Part of a small language model's weights.
Architecture: LayerNorm before each block, learned positions, normalized queries and keys.
Each number is 50 + 15 x the weight over its row's rms, rounded and kept within 0 to 99. Layers, rows and columns count from 0. The size before them is the row's rms in percent of the matrix's.

# o: layer 6 attention output (transposed), 512x512, rms 0.134, rows 311-319, columns 384-511
# v: layer 6 attention value, 512x512, rms 0.15, rows 312-319, columns 384-511
# q: layer 6 attention query, 512x512, rms 0.141, rows 320-338, columns 384-511
# k: layer 6 attention key, 512x512, rms 0.145, rows 320-337, columns 384-511
o311 105:58 40 42 53 63 50 70 45 67 64 59 67 53 57 40 51 43 52 22 49 48 81 49 32 33 48 65 42 49 42 36 60 58 56 62 42 66 33 57 50 39 35 46 56 65 26 80 52 37 79 47 33 23 46 69 28 43 51 68 36 60 56 48 43 33 77 73 47 61 70 54 60 41 34 40 39 45 32 74 50 56 37 45 49 63 30 59 43 25 68 39 28 68 21 58 60 48 69 30 49 59 28 76 30 60 58 45 48 53 47 65 11 58 50 86 49 55 65 43 56 61 22 50 53 53 32 25 45
v312 102:52 53 38 40 66 62 47 47 62 63 54 63 57 60 04 22 54 44 67 65 46 25 59 44 29 86 50 52 57 68 32 46 40 37 89 40 67 69 67 55 53 42 38 43 71 45 35 54 63 39 56 66 21 68 46 53 21 53 57 39 64 41 55 43 61 45 81 58 65 89 70 45 50 57 43 44 16 77 53 35 54 51 53 28 33 83 66 49 69 60 51 36 41 55 39 42 12 63 54 58 22 40 12 62 55 45 64 56 41 49 65 60 35 21 49 45 57 57 54 55 52 38 69 40 85 47 42 80
o312 104:46 42 33 28 45 16 08 57 35 57 14 56 44 58 43 58 27 67 46 43 50 38 75 64 55 65 47 47 57 46 34 65 35 38 47 70 76 49 33 50 44 58 53 51 49 53 41 72 44 67 60 51 37 46 73 63 39 58 59 46 43 50 22 62 53 17 86 42 67 22 53 46 57 62 37 61 26 62 66 48 43 36 71 50 44 45 43 66 55 87 79 78 75 55 37 78 40 63 90 62 36 82 52 28 49 52 13 51 36 93 39 25 69 36 25 53 39 43 25 14 50 59 25 47 52 19 42 51
v313 102:41 47 29 39 35 36 50 57 66 52 49 50 62 41 60 61 38 71 75 48 49 40 52 43 49 62 42 46 54 44 50 61 53 72 66 66 73 18 61 34 39 37 78 63 58 62 51 54 57 46 51 19 39 52 53 71 44 22 53 57 54 57 28 60 31 31 33 48 42 55 60 45 44 29 18 44 22 65 36 18 69 47 44 57 67 37 68 56 33 32 79 40 59 50 73 54 64 12 71 66 52 56 26 69 57 63 29 36 52 46 38 43 52 59 21 49 76 52 59 31 58 40 50 48 78 49 06 48
o313 104:43 38 53 76 60 22 46 91 34 55 50 53 39 37 43 46 52 36 35 76 47 38 29 59 54 57 51 73 55 41 58 46 29 90 41 48 69 27 35 71 44 48 47 42 70 48 38 31 59 11 46 36 86 38 57 50 55 39 39 27 43 24 70 38 60 49 49 39 43 47 41 34 36 59 44 51 50 62 68 48 75 56 55 39 80 37 48 65 50 21 88 49 74 49 43 30 40 76 43 61 48 47 69 56 81 45 24 52 47 45 92 65 36 65 49 63 49 62 81 67 70 78 46 44 34 70 20 37
v314 104:56 43 52 27 50 73 42 69 50 42 52 49 32 55 63 54 45 17 26 50 51 49 64 52 51 59 51 52 28 67 31 44 48 10 55 43 64 46 37 35 61 60 54 59 62 49 51 61 46 44 50 46 63 81 50 55 62 44 55 70 27 66 36 50 73 40 66 49 49 72 51 32 52 60 53 55 56 61 57 52 47 57 49 54 41 68 50 03 62 37 29 52 70 51 71 25 43 54 54 53 48 18 58 58 66 53 45 38 26 55 60 67 54 59 44 29 66 53 43 63 31 72 62 26 56 34 33 64
o314 103:70 57 40 52 44 71 73 57 47 81 54 75 24 61 46 68 56 62 44 48 07 55 69 50 51 59 32 33 52 65 43 34 40 40 35 39 24 53 71 47 26 60 47 55 74 55 89 68 52 42 47 47 62 48 42 32 36 64 65 39 79 42 40 56 63 27 58 40 73 56 72 37 25 59 36 73 47 62 55 23 52 67 61 53 23 79 66 54 42 50 50 70 45 48 31 89 40 52 77 33 65 49 43 62 33 65 64 64 49 47 38 46 47 24 71 64 21 50 41 47 30 32 58 45 47 42 53 34
v315 102:52 44 51 50 52 57 69 75 55 70 65 39 47 41 35 50 43 78 54 22 61 56 18 37 44 56 12 63 47 35 68 45 45 37 71 29 66 49 65 80 79 40 62 45 24 33 67 50 69 55 52 46 68 58 52 52 54 65 14 47 44 56 50 32 32 51 63 46 47 48 19 63 64 59 63 52 44 71 72 53 38 48 48 48 54 41 43 57 44 73 92 17 57 67 53 35 71 62 59 57 12 31 35 52 43 54 85 57 54 55 25 53 53 58 59 42 58 58 37 44 25 45 63 58 45 34 39 33
o315 107:84 43 56 52 34 42 67 45 74 63 81 33 64 38 43 56 58 65 67 38 22 02 38 64 67 67 54 52 62 55 71 54 37 43 46 29 47 55 64 71 44 37 50 29 46 22 25 59 58 28 35 49 45 25 63 48 71 59 90 29 61 61 56 35 56 70 51 48 26 61 36 47 36 32 89 52 67 27 43 36 79 38 51 33 45 37 42 46 39 67 21 32 28 53 71 25 28 16 55 16 37 50 59 34 70 28 58 44 53 49 67 27 58 32 38 53 68 36 36 61 40 34 67 74 24 57 48 29
v316 106:52 47 67 73 67 46 58 57 25 37 51 49 71 60 58 43 48 47 64 54 60 32 50 46 46 12 60 19 40 66 38 31 52 28 50 43 48 49 46 32 62 41 56 43 36 67 47 33 48 73 53 45 36 31 08 45 53 63 53 20 40 54 37 48 75 37 54 72 75 42 73 50 61 33 29 91 51 46 50 50 22 24 53 27 51 65 25 34 47 76 81 35 48 49 38 58 51 33 52 55 35 42 46 46 67 73 59 45 73 71 45 48 41 38 55 26 28 57 57 49 25 56 36 71 77 67 60 69
o316 105:67 63 66 48 40 47 63 28 71 61 41 57 48 78 35 10 60 36 55 55 62 27 35 49 60 35 23 69 23 53 43 51 48 73 59 69 50 53 55 52 50 43 49 61 32 58 62 62 71 50 59 57 59 61 16 58 46 49 31 41 25 53 26 62 78 40 53 51 46 40 62 61 54 45 52 46 39 35 50 69 40 50 58 74 54 16 55 37 66 44 47 33 82 62 33 27 41 50 63 39 69 59 46 37 56 24 20 50 39 40 49 67 64 25 69 71 56 41 26 59 55 45 39 25 58 43 51 65
v317 107:60 31 64 43 36 79 42 44 63 77 37 59 41 66 44 53 73 49 54 61 15 49 55 44 63 30 44 86 48 69 33 60 82 45 44 47 44 78 63 37 51 68 54 45 43 51 48 63 54 68 40 68 33 53 50 66 68 22 53 77 41 21 47 53 45 46 65 76 55 56 47 59 53 51 52 55 64 21 50 24 57 52 49 33 46 33 63 60 47 49 50 44 30 25 57 52 41 70 73 64 70 70 42 45 35 10 43 54 65 26 31 67 34 62 60 46 39 58 80 54 47 63 14 25 60 43 53 57
o317 107:44 61 53 58 54 67 44 55 41 62 57 51 13 60 40 53 50 22 55 52 54 48 17 60 78 43 44 57 48 51 49 44 63 19 49 30 77 18 52 59 53 15 43 47 43 51 53 56 30 30 17 41 42 35 56 48 79 39 40 63 58 45 52 54 41 08 51 35 13 51 76 49 57 57 53 51 70 69 48 64 52 50 61 49 50 51 41 46 57 48 90 25 27 48 69 59 26 52 18 40 58 81 38 63 48 47 63 35 33 41 54 39 51 54 48 67 53 56 52 61 53 40 43 68 27 32 55 51
v318 111:63 56 63 49 64 59 51 38 81 57 34 19 65 40 48 60 58 31 49 46 53 52 64 61 33 53 35 41 49 56 60 60 45 27 45 26 32 53 59 51 34 56 63 39 58 61 30 37 48 64 45 59 39 37 69 33 61 51 39 56 67 40 44 67 47 60 48 43 61 42 36 48 46 53 64 41 64 43 43 31 55 23 64 66 41 40 29 74 65 39 31 61 21 41 30 69 70 76 41 55 41 73 40 69 34 00 59 62 57 66 53 52 69 39 82 82 29 48 38 43 52 43 27 40 52 62 48 43
o318 104:73 36 60 53 37 70 62 72 25 57 39 41 70 64 28 39 42 45 62 61 48 47 71 49 44 63 32 48 42 37 39 65 33 43 47 63 45 59 64 27 59 48 47 53 24 58 65 33 45 49 59 27 31 51 60 57 66 31 36 48 30 58 85 36 47 55 48 40 47 37 50 52 21 44 23 42 64 67 48 58 51 59 62 53 61 61 38 41 45 59 34 83 42 35 59 56 44 32 73 63 71 51 25 57 44 63 48 11 50 65 55 54 47 59 78 49 54 41 77 67 28 43 58 47 34 26 14 55
v319 099:30 62 65 23 66 56 35 74 65 56 87 53 33 45 48 61 35 46 85 53 54 59 50 74 56 38 60 54 25 39 54 60 53 67 58 29 42 53 46 47 30 27 47 39 69 41 42 33 41 31 42 66 36 32 41 54 76 77 34 32 40 88 35 55 78 38 19 18 52 42 77 51 38 31 36 63 65 30 47 58 24 40 76 43 36 48 51 64 51 73 32 37 45 61 54 59 49 53 62 32 56 63 29 37 45 34 59 64 55 39 60 24 48 64 41 48 66 62 59 53 46 46 48 45 66 41 46 39
o319 105:34 64 54 66 47 28 38 48 38 39 57 29 31 53 34 42 41 48 34 54 42 35 60 29 54 50 50 51 33 49 57 49 49 52 49 58 59 58 50 32 30 35 71 26 29 39 67 33 47 58 57 42 37 44 56 73 32 30 34 33 47 81 78 45 69 43 57 37 51 45 70 54 41 48 49 44 47 49 63 52 20 64 88 65 30 55 63 19 35 58 35 44 50 63 26 32 50 56 62 28 45 57 74 38 65 70 66 44 72 48 40 56 63 44 34 44 33 48 54 35 53 35 44 57 40 59 85 67
q320 099:47 47 33 54 58 49 51 38 35 40 48 41 53 78 06 44 41 66 53 76 34 54 77 61 50 63 39 60 48 22 44 53 62 63 69 58 60 62 53 62 28 41 47 82 78 25 47 45 58 38 50 53 19 56 37 50 27 76 68 43 53 68 45 67 66 43 44 39 19 53 49 66 33 36 58 41 45 48 30 50 41 63 57 56 40 60 50 66 37 52 70 80 62 15 43 46 40 51 37 52 27 23 43 68 56 43 39 56 62 52 36 52 95 46 64 61 64 57 47 54 61 63 40 39 39 38 44 44
k320 090:56 64 46 51 40 82 27 62 38 25 60 37 31 65 34 50 23 51 43 81 38 29 65 42 67 63 46 59 57 44 54 29 40 42 44 83 65 42 54 34 44 38 49 72 26 51 64 55 84 48 71 48 43 59 58 47 52 67 63 33 26 56 65 42 38 29 49 63 19 64 60 72 58 33 82 65 35 23 46 51 36 50 59 65 47 50 47 44 48 56 34 70 58 38 63 52 30 55 16 44 29 24 42 69 71 59 53 43 28 61 78 48 75 51 64 47 34 53 48 94 62 53 63 36 49 37 47 48
q321 099:52 28 56 57 51 45 35 47 69 14 41 49 24 36 59 45 36 48 35 68 50 37 37 68 38 54 87 39 64 59 77 31 65 62 54 33 71 49 49 49 70 29 47 67 71 48 29 55 41 61 68 48 46 28 27 52 56 59 62 55 65 41 39 54 41 22 11 62 36 66 63 56 59 48 47 34 67 35 60 52 78 51 80 72 56 53 19 68 48 61 44 25 42 29 77 08 50 45 41 70 32 34 45 58 45 50 35 62 78 51 61 31 51 30 52 61 47 30 67 52 40 52 65 56 58 64 43 61
k321 090:54 57 58 63 51 53 26 55 43 47 55 44 33 37 57 32 57 63 46 58 64 45 58 68 64 74 68 60 66 43 42 67 51 52 59 27 55 57 39 46 64 56 53 77 71 51 33 57 43 58 66 63 61 25 46 79 60 61 51 57 86 31 34 70 49 26 37 54 34 94 53 21 48 53 60 48 62 42 44 43 60 26 42 60 62 73 49 47 49 40 53 42 56 47 81 18 33 56 63 51 49 66 81 58 39 44 57 31 58 60 43 54 34 23 56 73 62 33 53 59 25 59 43 50 63 49 58 52
q322 093:54 46 47 61 50 66 34 41 44 40 48 36 60 56 26 27 55 57 59 24 49 51 46 47 43 45 68 54 58 36 54 55 58 62 54 61 42 51 65 62 40 55 64 44 59 59 60 52 64 31 34 29 38 66 45 48 23 65 57 88 41 54 46 80 50 35 44 54 63 43 26 60 40 39 38 39 69 40 86 28 41 76 82 73 38 47 49 62 31 46 46 29 53 56 57 54 57 52 48 60 60 24 38 37 46 60 19 70 62 53 37 51 44 78 57 64 63 32 56 57 66 66 49 85 64 36 50 63
k322 088:55 51 14 73 28 36 31 58 45 29 52 42 44 39 26 14 61 60 30 40 28 49 57 70 51 34 53 59 46 35 36 59 65 55 32 65 58 61 54 31 63 51 52 22 33 70 79 58 64 42 49 31 22 56 29 35 54 40 35 71 40 58 49 70 80 31 59 72 54 44 57 86 40 55 25 42 59 15 82 37 30 73 50 70 41 52 38 53 36 46 42 56 46 63 77 68 67 52 47 56 37 40 25 28 58 35 25 57 47 70 38 33 29 54 61 52 14 63 61 62 67 51 61 46 55 43 67 35
q323 098:34 58 48 59 58 55 72 37 37 38 38 36 52 47 40 22 88 28 50 72 67 58 48 22 41 68 36 43 23 65 70 58 35 67 86 75 56 35 66 40 58 51 40 54 77 40 47 68 68 48 53 56 51 52 46 32 29 44 40 58 26 88 33 53 42 45 72 46 74 59 54 66 43 27 83 68 42 53 34 55 70 55 57 45 57 43 44 55 80 57 64 51 30 58 34 48 29 80 35 34 51 69 43 42 19 52 63 58 14 51 57 39 58 46 47 58 49 32 12 87 51 57 52 49 58 19 59 60
k323 086:42 61 39 95 68 72 58 52 24 24 23 35 68 84 70 35 71 65 39 74 33 70 48 52 39 59 51 44 43 72 55 53 68 39 55 45 51 62 40 34 46 23 40 70 69 39 24 71 52 25 37 29 61 57 31 63 39 43 62 80 27 70 18 48 41 62 66 31 45 60 83 60 42 39 42 65 57 43 61 45 49 24 36 45 35 54 42 60 66 50 71 46 14 64 58 33 51 56 61 54 64 48 38 43 57 49 40 34 47 74 48 43 54 49 63 53 61 56 22 79 45 63 64 49 56 20 72 39
q324 096:34 40 67 70 63 63 69 26 61 27 82 50 14 68 61 38 35 64 65 35 25 55 62 67 48 36 33 50 52 60 54 58 27 26 41 54 53 42 42 75 66 45 65 50 67 56 49 63 69 36 58 73 54 50 71 41 36 70 36 57 69 61 60 20 63 37 38 60 43 46 59 64 43 44 60 84 77 34 46 41 36 49 50 36 62 36 47 45 63 24 85 35 54 37 49 38 18 43 31 37 37 21 48 55 45 74 20 33 31 40 37 34 63 55 40 55 60 59 83 38 29 32 50 51 36 59 33 31
k324 091:51 68 58 61 54 40 43 48 32 35 53 27 21 51 79 70 31 55 54 71 16 45 45 71 36 49 55 73 52 63 54 66 49 25 41 49 39 32 36 68 26 48 61 02 52 61 31 41 45 63 49 63 46 42 38 10 52 50 55 35 68 85 40 42 72 69 43 62 50 36 47 47 50 52 64 79 64 52 27 40 57 53 45 48 36 38 40 32 54 37 73 40 67 47 40 37 49 29 50 28 45 40 61 68 58 40 23 49 58 37 43 35 65 71 34 66 40 44 56 58 41 48 19 52 44 61 24 32
q325 100:90 56 35 48 23 46 32 42 66 47 58 63 34 68 45 46 48 54 24 42 57 56 35 63 45 25 38 70 39 47 73 29 55 41 42 54 49 55 65 55 58 41 43 63 35 50 50 65 57 77 41 56 38 45 65 74 33 31 44 90 58 55 49 72 45 62 40 53 58 44 52 58 38 57 37 44 50 46 56 73 35 52 24 43 39 73 41 58 56 43 38 37 35 43 75 22 48 17 32 44 59 53 55 31 97 56 50 34 41 61 82 50 59 49 31 59 56 44 57 80 14 35 63 76 42 35 52 31
k325 086:60 60 40 18 49 58 42 39 56 34 77 52 66 80 59 53 37 48 68 70 53 44 32 47 66 56 48 36 48 25 52 48 26 54 69 47 45 57 49 42 36 52 47 89 51 37 50 56 51 61 37 49 35 50 35 67 32 40 46 95 45 47 44 60 36 44 41 67 39 44 42 78 17 58 55 69 49 56 39 51 55 45 55 41 16 77 54 54 72 39 69 26 51 68 59 46 54 46 64 51 55 63 57 33 48 57 83 57 35 42 69 46 57 43 79 50 51 70 37 45 48 27 55 56 50 44 36 63
q326 098:68 46 97 45 57 67 47 55 39 41 44 49 74 52 46 52 26 37 57 56 40 48 74 67 76 52 57 67 56 68 63 33 48 62 44 55 54 57 45 55 62 70 61 49 32 61 55 38 66 44 24 22 40 70 49 40 55 47 42 37 47 61 58 62 41 85 23 49 58 51 21 49 66 61 50 59 59 50 42 46 42 62 46 19 67 51 45 40 44 49 44 47 67 51 70 60 69 59 23 67 31 74 48 44 65 62 27 55 21 42 54 36 49 25 56 60 64 51 65 57 46 33 38 69 50 47 40 54
k326 092:55 22 73 55 33 68 55 38 41 45 43 50 51 58 37 47 40 30 37 62 65 58 35 47 57 50 80 72 39 56 48 34 78 61 27 36 82 64 52 60 83 53 60 39 72 71 46 51 29 36 41 41 35 48 82 38 31 45 54 65 43 59 64 73 44 75 39 65 32 44 29 46 51 28 90 69 59 57 58 60 61 58 60 21 65 46 31 64 41 54 40 42 44 43 57 29 62 45 46 49 60 80 30 42 39 54 53 58 51 46 49 37 56 46 38 68 35 69 28 41 47 45 32 53 41 48 43 35
q327 094:61 49 88 51 43 62 62 40 68 56 44 54 99 51 71 43 35 43 26 86 67 23 68 51 20 50 58 40 49 46 24 31 46 62 24 43 65 51 43 52 40 39 79 47 72 50 74 39 44 71 45 39 56 41 63 38 34 45 53 46 54 55 25 49 58 21 35 40 38 61 49 41 49 32 69 36 21 57 44 52 36 60 52 51 48 41 29 24 47 35 51 56 53 57 28 30 50 55 69 53 28 63 62 40 53 39 49 36 24 25 49 33 59 33 36 41 41 41 44 53 56 62 36 44 24 69 54 55
k327 089:35 60 69 45 39 43 29 56 50 36 29 39 72 38 51 68 40 89 58 51 49 80 59 54 39 58 11 33 55 53 61 39 34 58 46 59 48 54 25 64 69 49 52 45 74 38 36 35 83 63 63 59 51 69 47 33 55 52 47 61 55 54 48 56 16 03 33 47 61 19 27 54 45 35 58 54 54 72 61 56 46 58 45 40 56 61 21 58 50 70 48 52 59 46 52 46 48 36 99 35 41 82 54 56 50 35 24 33 21 51 57 67 54 58 39 24 26 47 60 48 58 53 53 31 47 34 68 31
q328 105:46 41 46 65 61 36 41 57 80 32 49 39 72 67 36 41 39 64 55 37 49 47 49 40 67 33 67 54 75 49 65 59 72 43 17 36 48 43 28 45 39 43 20 53 61 45 23 33 58 49 22 55 21 62 33 36 57 62 27 43 60 44 47 60 52 41 64 63 53 32 42 73 45 52 42 47 36 39 62 36 66 66 42 54 64 53 35 39 34 61 40 53 45 70 73 47 43 49 49 68 24 52 50 51 47 83 76 64 51 61 39 53 77 28 57 27 61 40 92 97 62 41 52 37 51 39 58 36
k328 092:44 37 60 54 56 38 58 36 57 41 51 37 65 56 35 25 68 87 49 43 52 25 51 52 37 65 60 55 61 79 75 66 80 22 52 29 56 76 39 51 44 53 22 35 34 31 15 36 70 30 48 63 20 63 30 32 39 82 07 56 79 45 46 38 51 54 45 40 43 48 47 63 59 46 15 36 53 49 74 17 53 38 25 37 59 47 32 37 57 30 29 65 32 65 57 46 47 56 58 76 44 24 39 76 47 42 80 30 60 60 50 37 71 52 26 45 65 40 52 80 49 26 28 62 63 44 71 60
q329 096:20 46 40 68 38 55 31 74 48 28 64 58 49 66 48 43 56 53 48 46 75 51 37 48 57 87 64 33 39 46 21 55 65 63 36 67 49 41 63 58 62 63 54 46 25 31 31 57 55 41 61 40 84 78 49 74 42 60 65 37 38 79 68 47 42 36 38 32 52 59 41 64 44 60 53 54 68 72 66 19 43 39 57 44 27 58 65 59 39 67 37 60 46 21 42 54 41 38 76 48 51 66 67 59 34 32 29 55 44 72 48 39 40 69 46 53 48 58 29 61 65 57 44 48 62 54 30 53
k329 089:29 55 34 69 44 24 18 49 47 46 46 46 45 19 47 60 43 54 72 54 60 43 40 27 26 68 65 37 48 62 61 49 61 55 65 47 31 44 48 58 79 39 45 18 55 45 42 41 36 66 58 60 64 63 63 34 33 57 29 28 34 63 72 60 14 42 54 27 52 47 56 52 55 61 62 53 63 74 41 31 70 53 52 64 35 51 50 33 50 73 28 61 58 40 44 44 48 21 53 82 62 52 47 27 49 42 48 53 70 72 47 57 45 40 31 54 60 38 54 72 57 28 76 66 69 65 52 60
q330 099:51 54 39 36 32 50 34 12 45 36 41 39 56 33 75 70 62 60 24 38 46 77 43 83 40 38 33 49 46 50 36 68 49 69 52 39 51 58 68 47 36 75 45 64 44 65 35 54 43 46 31 45 31 41 65 47 46 56 20 78 23 61 59 60 34 44 48 60 67 55 70 33 55 38 25 53 41 26 46 60 45 51 36 38 82 74 70 54 52 49 50 49 66 48 46 34 66 72 16 36 41 65 56 61 69 58 38 53 29 32 87 70 49 47 20 52 67 52 68 32 50 47 63 63 49 55 37 45
k330 092:40 44 15 72 36 40 70 18 66 30 45 48 56 69 45 58 73 61 41 63 46 61 50 70 44 30 41 37 32 54 43 68 60 53 57 31 42 57 38 41 36 65 42 79 71 43 59 50 48 20 56 54 48 45 42 61 16 58 32 52 52 44 80 59 54 74 40 79 54 59 80 64 82 48 39 58 47 28 49 28 40 45 33 39 71 72 64 34 56 65 49 46 84 72 50 30 46 35 56 38 52 64 40 80 24 53 40 67 59 43 70 52 37 45 44 45 61 49 59 50 64 65 41 30 50 66 42 51
q331 104:49 68 69 37 70 45 33 55 70 62 50 37 28 59 59 84 74 61 67 62 45 60 38 46 98 60 64 41 72 52 14 56 49 28 69 33 65 48 49 37 68 53 57 46 51 50 53 54 52 42 51 40 54 10 42 42 54 70 72 68 70 39 33 34 50 31 49 27 33 57 45 57 65 72 93 68 41 36 55 67 46 31 46 47 32 74 47 55 65 46 74 48 49 32 63 54 79 54 69 45 39 51 44 39 45 75 56 68 36 40 75 57 39 57 54 48 71 73 65 41 33 40 49 37 34 31 43 33
k331 094:67 45 66 57 70 61 54 64 58 72 64 51 49 41 50 81 61 32 57 42 54 75 33 70 67 67 57 67 38 37 44 28 45 69 44 45 30 59 39 31 61 46 66 45 41 79 42 50 64 59 56 60 39 39 52 36 62 53 58 45 39 38 55 34 39 44 51 12 50 69 57 40 76 42 76 53 50 43 51 85 56 12 54 48 39 57 69 54 71 67 58 42 53 38 70 69 71 24 37 43 42 32 37 28 61 54 41 54 48 61 27 65 24 64 52 64 65 82 73 54 27 23 69 65 29 34 46 40
q332 100:35 61 18 62 46 52 57 55 81 57 15 41 53 24 76 46 45 53 53 56 49 63 37 52 54 63 20 53 26 39 63 51 37 60 50 41 89 66 67 53 58 47 39 69 32 42 57 32 62 50 67 50 48 36 42 66 31 72 50 46 41 44 40 66 41 52 60 51 30 47 38 49 56 41 45 38 32 68 38 51 26 48 52 41 55 35 22 63 55 27 60 54 70 46 37 46 66 51 46 56 65 24 16 41 89 51 35 47 58 54 41 35 82 54 34 61 65 86 64 24 53 50 48 28 25 44 17 50
k332 089:42 89 31 59 16 78 48 38 60 52 26 75 39 14 53 52 26 69 57 62 37 50 18 66 56 63 24 46 52 30 48 65 37 53 56 55 56 33 46 53 55 50 47 65 43 47 92 40 36 41 47 34 52 74 81 66 60 77 56 48 64 58 76 52 27 43 48 48 40 65 40 54 50 33 43 63 42 80 41 38 27 51 46 38 51 22 63 36 28 36 37 40 50 32 42 36 57 56 68 53 59 32 11 47 70 61 32 55 27 40 52 01 59 46 44 71 44 77 52 36 66 73 34 36 34 30 34 62
q333 100:41 68 42 45 54 46 38 41 40 45 44 53 63 69 57 61 45 40 27 36 49 38 23 56 47 38 46 32 26 49 21 58 55 46 37 50 67 51 26 34 00 41 69 44 57 35 43 56 45 48 67 62 47 73 64 38 48 97 54 70 71 74 63 58 74 48 51 64 67 43 56 69 31 41 51 40 44 49 43 57 61 62 13 55 43 63 67 60 37 43 56 26 65 21 44 34 18 47 53 39 44 46 29 67 50 55 47 50 49 54 50 68 82 52 50 61 26 63 63 34 64 30 64 54 44 41 60 28
k333 093:39 75 53 52 48 35 43 48 13 56 64 67 53 80 39 65 42 53 44 48 43 41 44 56 39 37 47 55 34 28 40 65 64 48 55 50 81 46 58 58 19 34 40 21 34 36 54 68 40 58 34 51 41 58 77 39 70 52 67 61 65 58 50 45 65 64 36 30 73 59 51 96 52 65 40 24 45 53 40 61 35 26 55 59 34 63 42 35 59 58 42 54 69 37 46 48 61 25 57 54 23 37 28 63 41 48 60 58 31 67 48 68 74 56 42 74 63 71 28 44 41 12 54 34 28 39 56 35
q334 103:35 40 32 80 54 47 45 66 60 54 13 75 44 58 50 58 58 51 53 26 43 32 54 56 52 77 39 66 51 51 41 74 53 56 45 36 26 50 71 37 38 51 81 28 54 43 62 25 71 50 32 42 38 50 58 45 33 32 69 48 56 25 31 50 72 54 46 34 34 58 35 48 67 44 40 39 39 61 52 64 49 50 24 46 50 00 83 56 39 21 62 74 58 66 31 44 43 68 42 39 39 55 49 52 43 89 53 42 43 46 48 54 45 45 53 79 52 19 31 49 56 65 46 40 56 37 27 69
k334 093:37 75 51 85 50 42 35 45 45 51 16 73 64 62 64 25 50 40 81 73 39 53 60 54 51 69 55 52 83 46 55 64 46 35 75 63 76 41 56 45 40 29 59 38 58 49 41 43 74 65 29 56 29 61 48 44 52 44 63 54 45 64 85 57 56 47 49 47 45 50 27 55 34 43 64 63 57 42 37 72 47 46 43 32 40 39 83 60 65 35 54 65 48 47 14 41 50 48 62 78 20 51 58 59 25 81 55 26 53 54 36 51 34 26 30 47 64 44 55 57 22 73 48 42 40 44 60 49
q335 098:46 54 49 70 46 66 26 43 44 67 37 82 49 17 70 40 63 55 48 64 57 71 54 64 29 66 23 53 45 59 26 41 50 44 29 33 76 28 82 56 55 37 58 43 67 39 51 17 48 49 48 54 57 58 54 41 36 39 79 68 54 36 29 36 62 40 72 80 50 61 63 47 51 38 48 46 45 56 45 44 69 45 24 55 54 14 58 86 43 32 70 30 10 22 45 39 78 56 55 43 81 75 62 43 46 52 38 49 52 56 36 76 48 56 66 55 43 59 69 59 20 43 45 67 35 50 43 81
k335 087:66 50 82 64 45 39 35 50 55 72 60 37 49 47 74 51 40 71 44 35 76 58 74 50 46 54 62 29 81 51 35 39 76 61 67 50 33 54 40 67 63 42 35 42 52 25 64 48 60 58 32 40 56 35 80 41 46 65 49 21 63 73 46 30 62 41 68 80 46 55 56 60 72 42 61 39 62 34 50 49 63 82 62 43 38 53 48 62 56 60 61 20 47 37 51 66 62 50 35 68 59 66 67 36 44 51 59 06 59 49 34 24 64 24 69 45 39 59 53 62 30 10 23 44 42 66 56 44
q336 095:40 70 62 44 47 42 31 35 45 70 44 62 44 72 44 45 61 38 46 55 44 40 13 30 31 48 56 51 59 50 45 61 57 71 38 42 88 58 82 69 68 34 57 48 74 55 51 66 65 53 44 59 36 50 48 39 37 35 70 46 63 62 62 50 63 56 34 38 29 47 52 54 39 18 38 86 74 50 45 45 54 32 41 43 55 47 37 44 60 37 32 64 41 65 23 65 61 50 53 56 35 00 55 42 52 60 60 94 53 42 34 54 52 31 52 69 63 39 45 60 49 58 55 34 52 43 40 43
k336 087:43 45 50 52 26 77 29 22 45 58 49 45 55 76 35 32 72 36 50 36 35 74 51 49 49 62 40 62 49 65 61 66 65 64 56 24 46 49 47 25 71 32 67 39 34 45 58 68 66 62 34 66 53 50 64 58 25 53 78 41 42 48 46 70 22 58 55 62 21 54 62 64 73 54 36 89 69 55 36 52 38 51 44 24 58 37 70 33 57 72 32 57 42 47 41 49 32 51 59 83 50 47 35 34 56 57 40 73 65 29 45 74 44 80 61 61 63 40 59 48 62 55 32 48 59 32 30 32
q337 098:49 42 46 28 31 53 22 58 22 45 63 41 66 48 20 73 42 47 55 44 76 64 42 48 53 46 76 34 08 59 84 71 65 46 67 28 50 32 66 65 50 82 46 70 70 63 47 61 27 62 51 64 55 65 56 55 48 53 52 82 23 56 67 49 41 54 61 35 50 53 54 39 13 56 19 59 41 63 47 80 36 72 49 63 49 30 34 35 61 25 50 45 35 46 52 26 49 41 50 39 37 39 45 38 61 65 45 75 30 56 75 50 48 57 34 35 42 57 59 37 63 32 47 49 44 44 70 49
k337 086:57 67 43 41 27 36 52 21 46 70 54 54 51 64 47 59 64 61 52 50 76 37 46 35 57 33 68 49 58 48 63 77 49 66 47 37 61 21 48 62 49 61 62 40 79 72 37 73 54 58 35 51 35 79 50 51 52 55 55 36 50 56 60 37 38 53 73 39 33 29 37 40 56 48 53 60 37 49 37 45 43 62 53 75 39 22 24 56 65 49 39 75 35 44 62 47 48 55 50 38 59 50 54 53 61 59 39 57 54 41 44 49 76 50 46 18 63 51 35 52 48 61 65 54 88 86 53 35
q338 098:47 73 48 59 60 68 51 27 33 36 39 44 50 00 39 25 62 56 53 58 52 59 38 38 45 37 55 40 40 51 37 61 37 77 30 34 62 69 32 41 42 73 46 55 55 60 53 39 45 71 56 38 84 20 54 68 45 50 49 87 43 95 60 34 44 55 35 52 49 31 32 50 59 58 51 52 56 64 19 66 11 67 50 51 53 44 65 33 71 56 32 53 56 33 60 26 60 19 54 62 51 39 46 54 58 35 54 55 53 45 50 42 34 37 19 46 28 98 53 37 52 55 34 70 59 32 62 66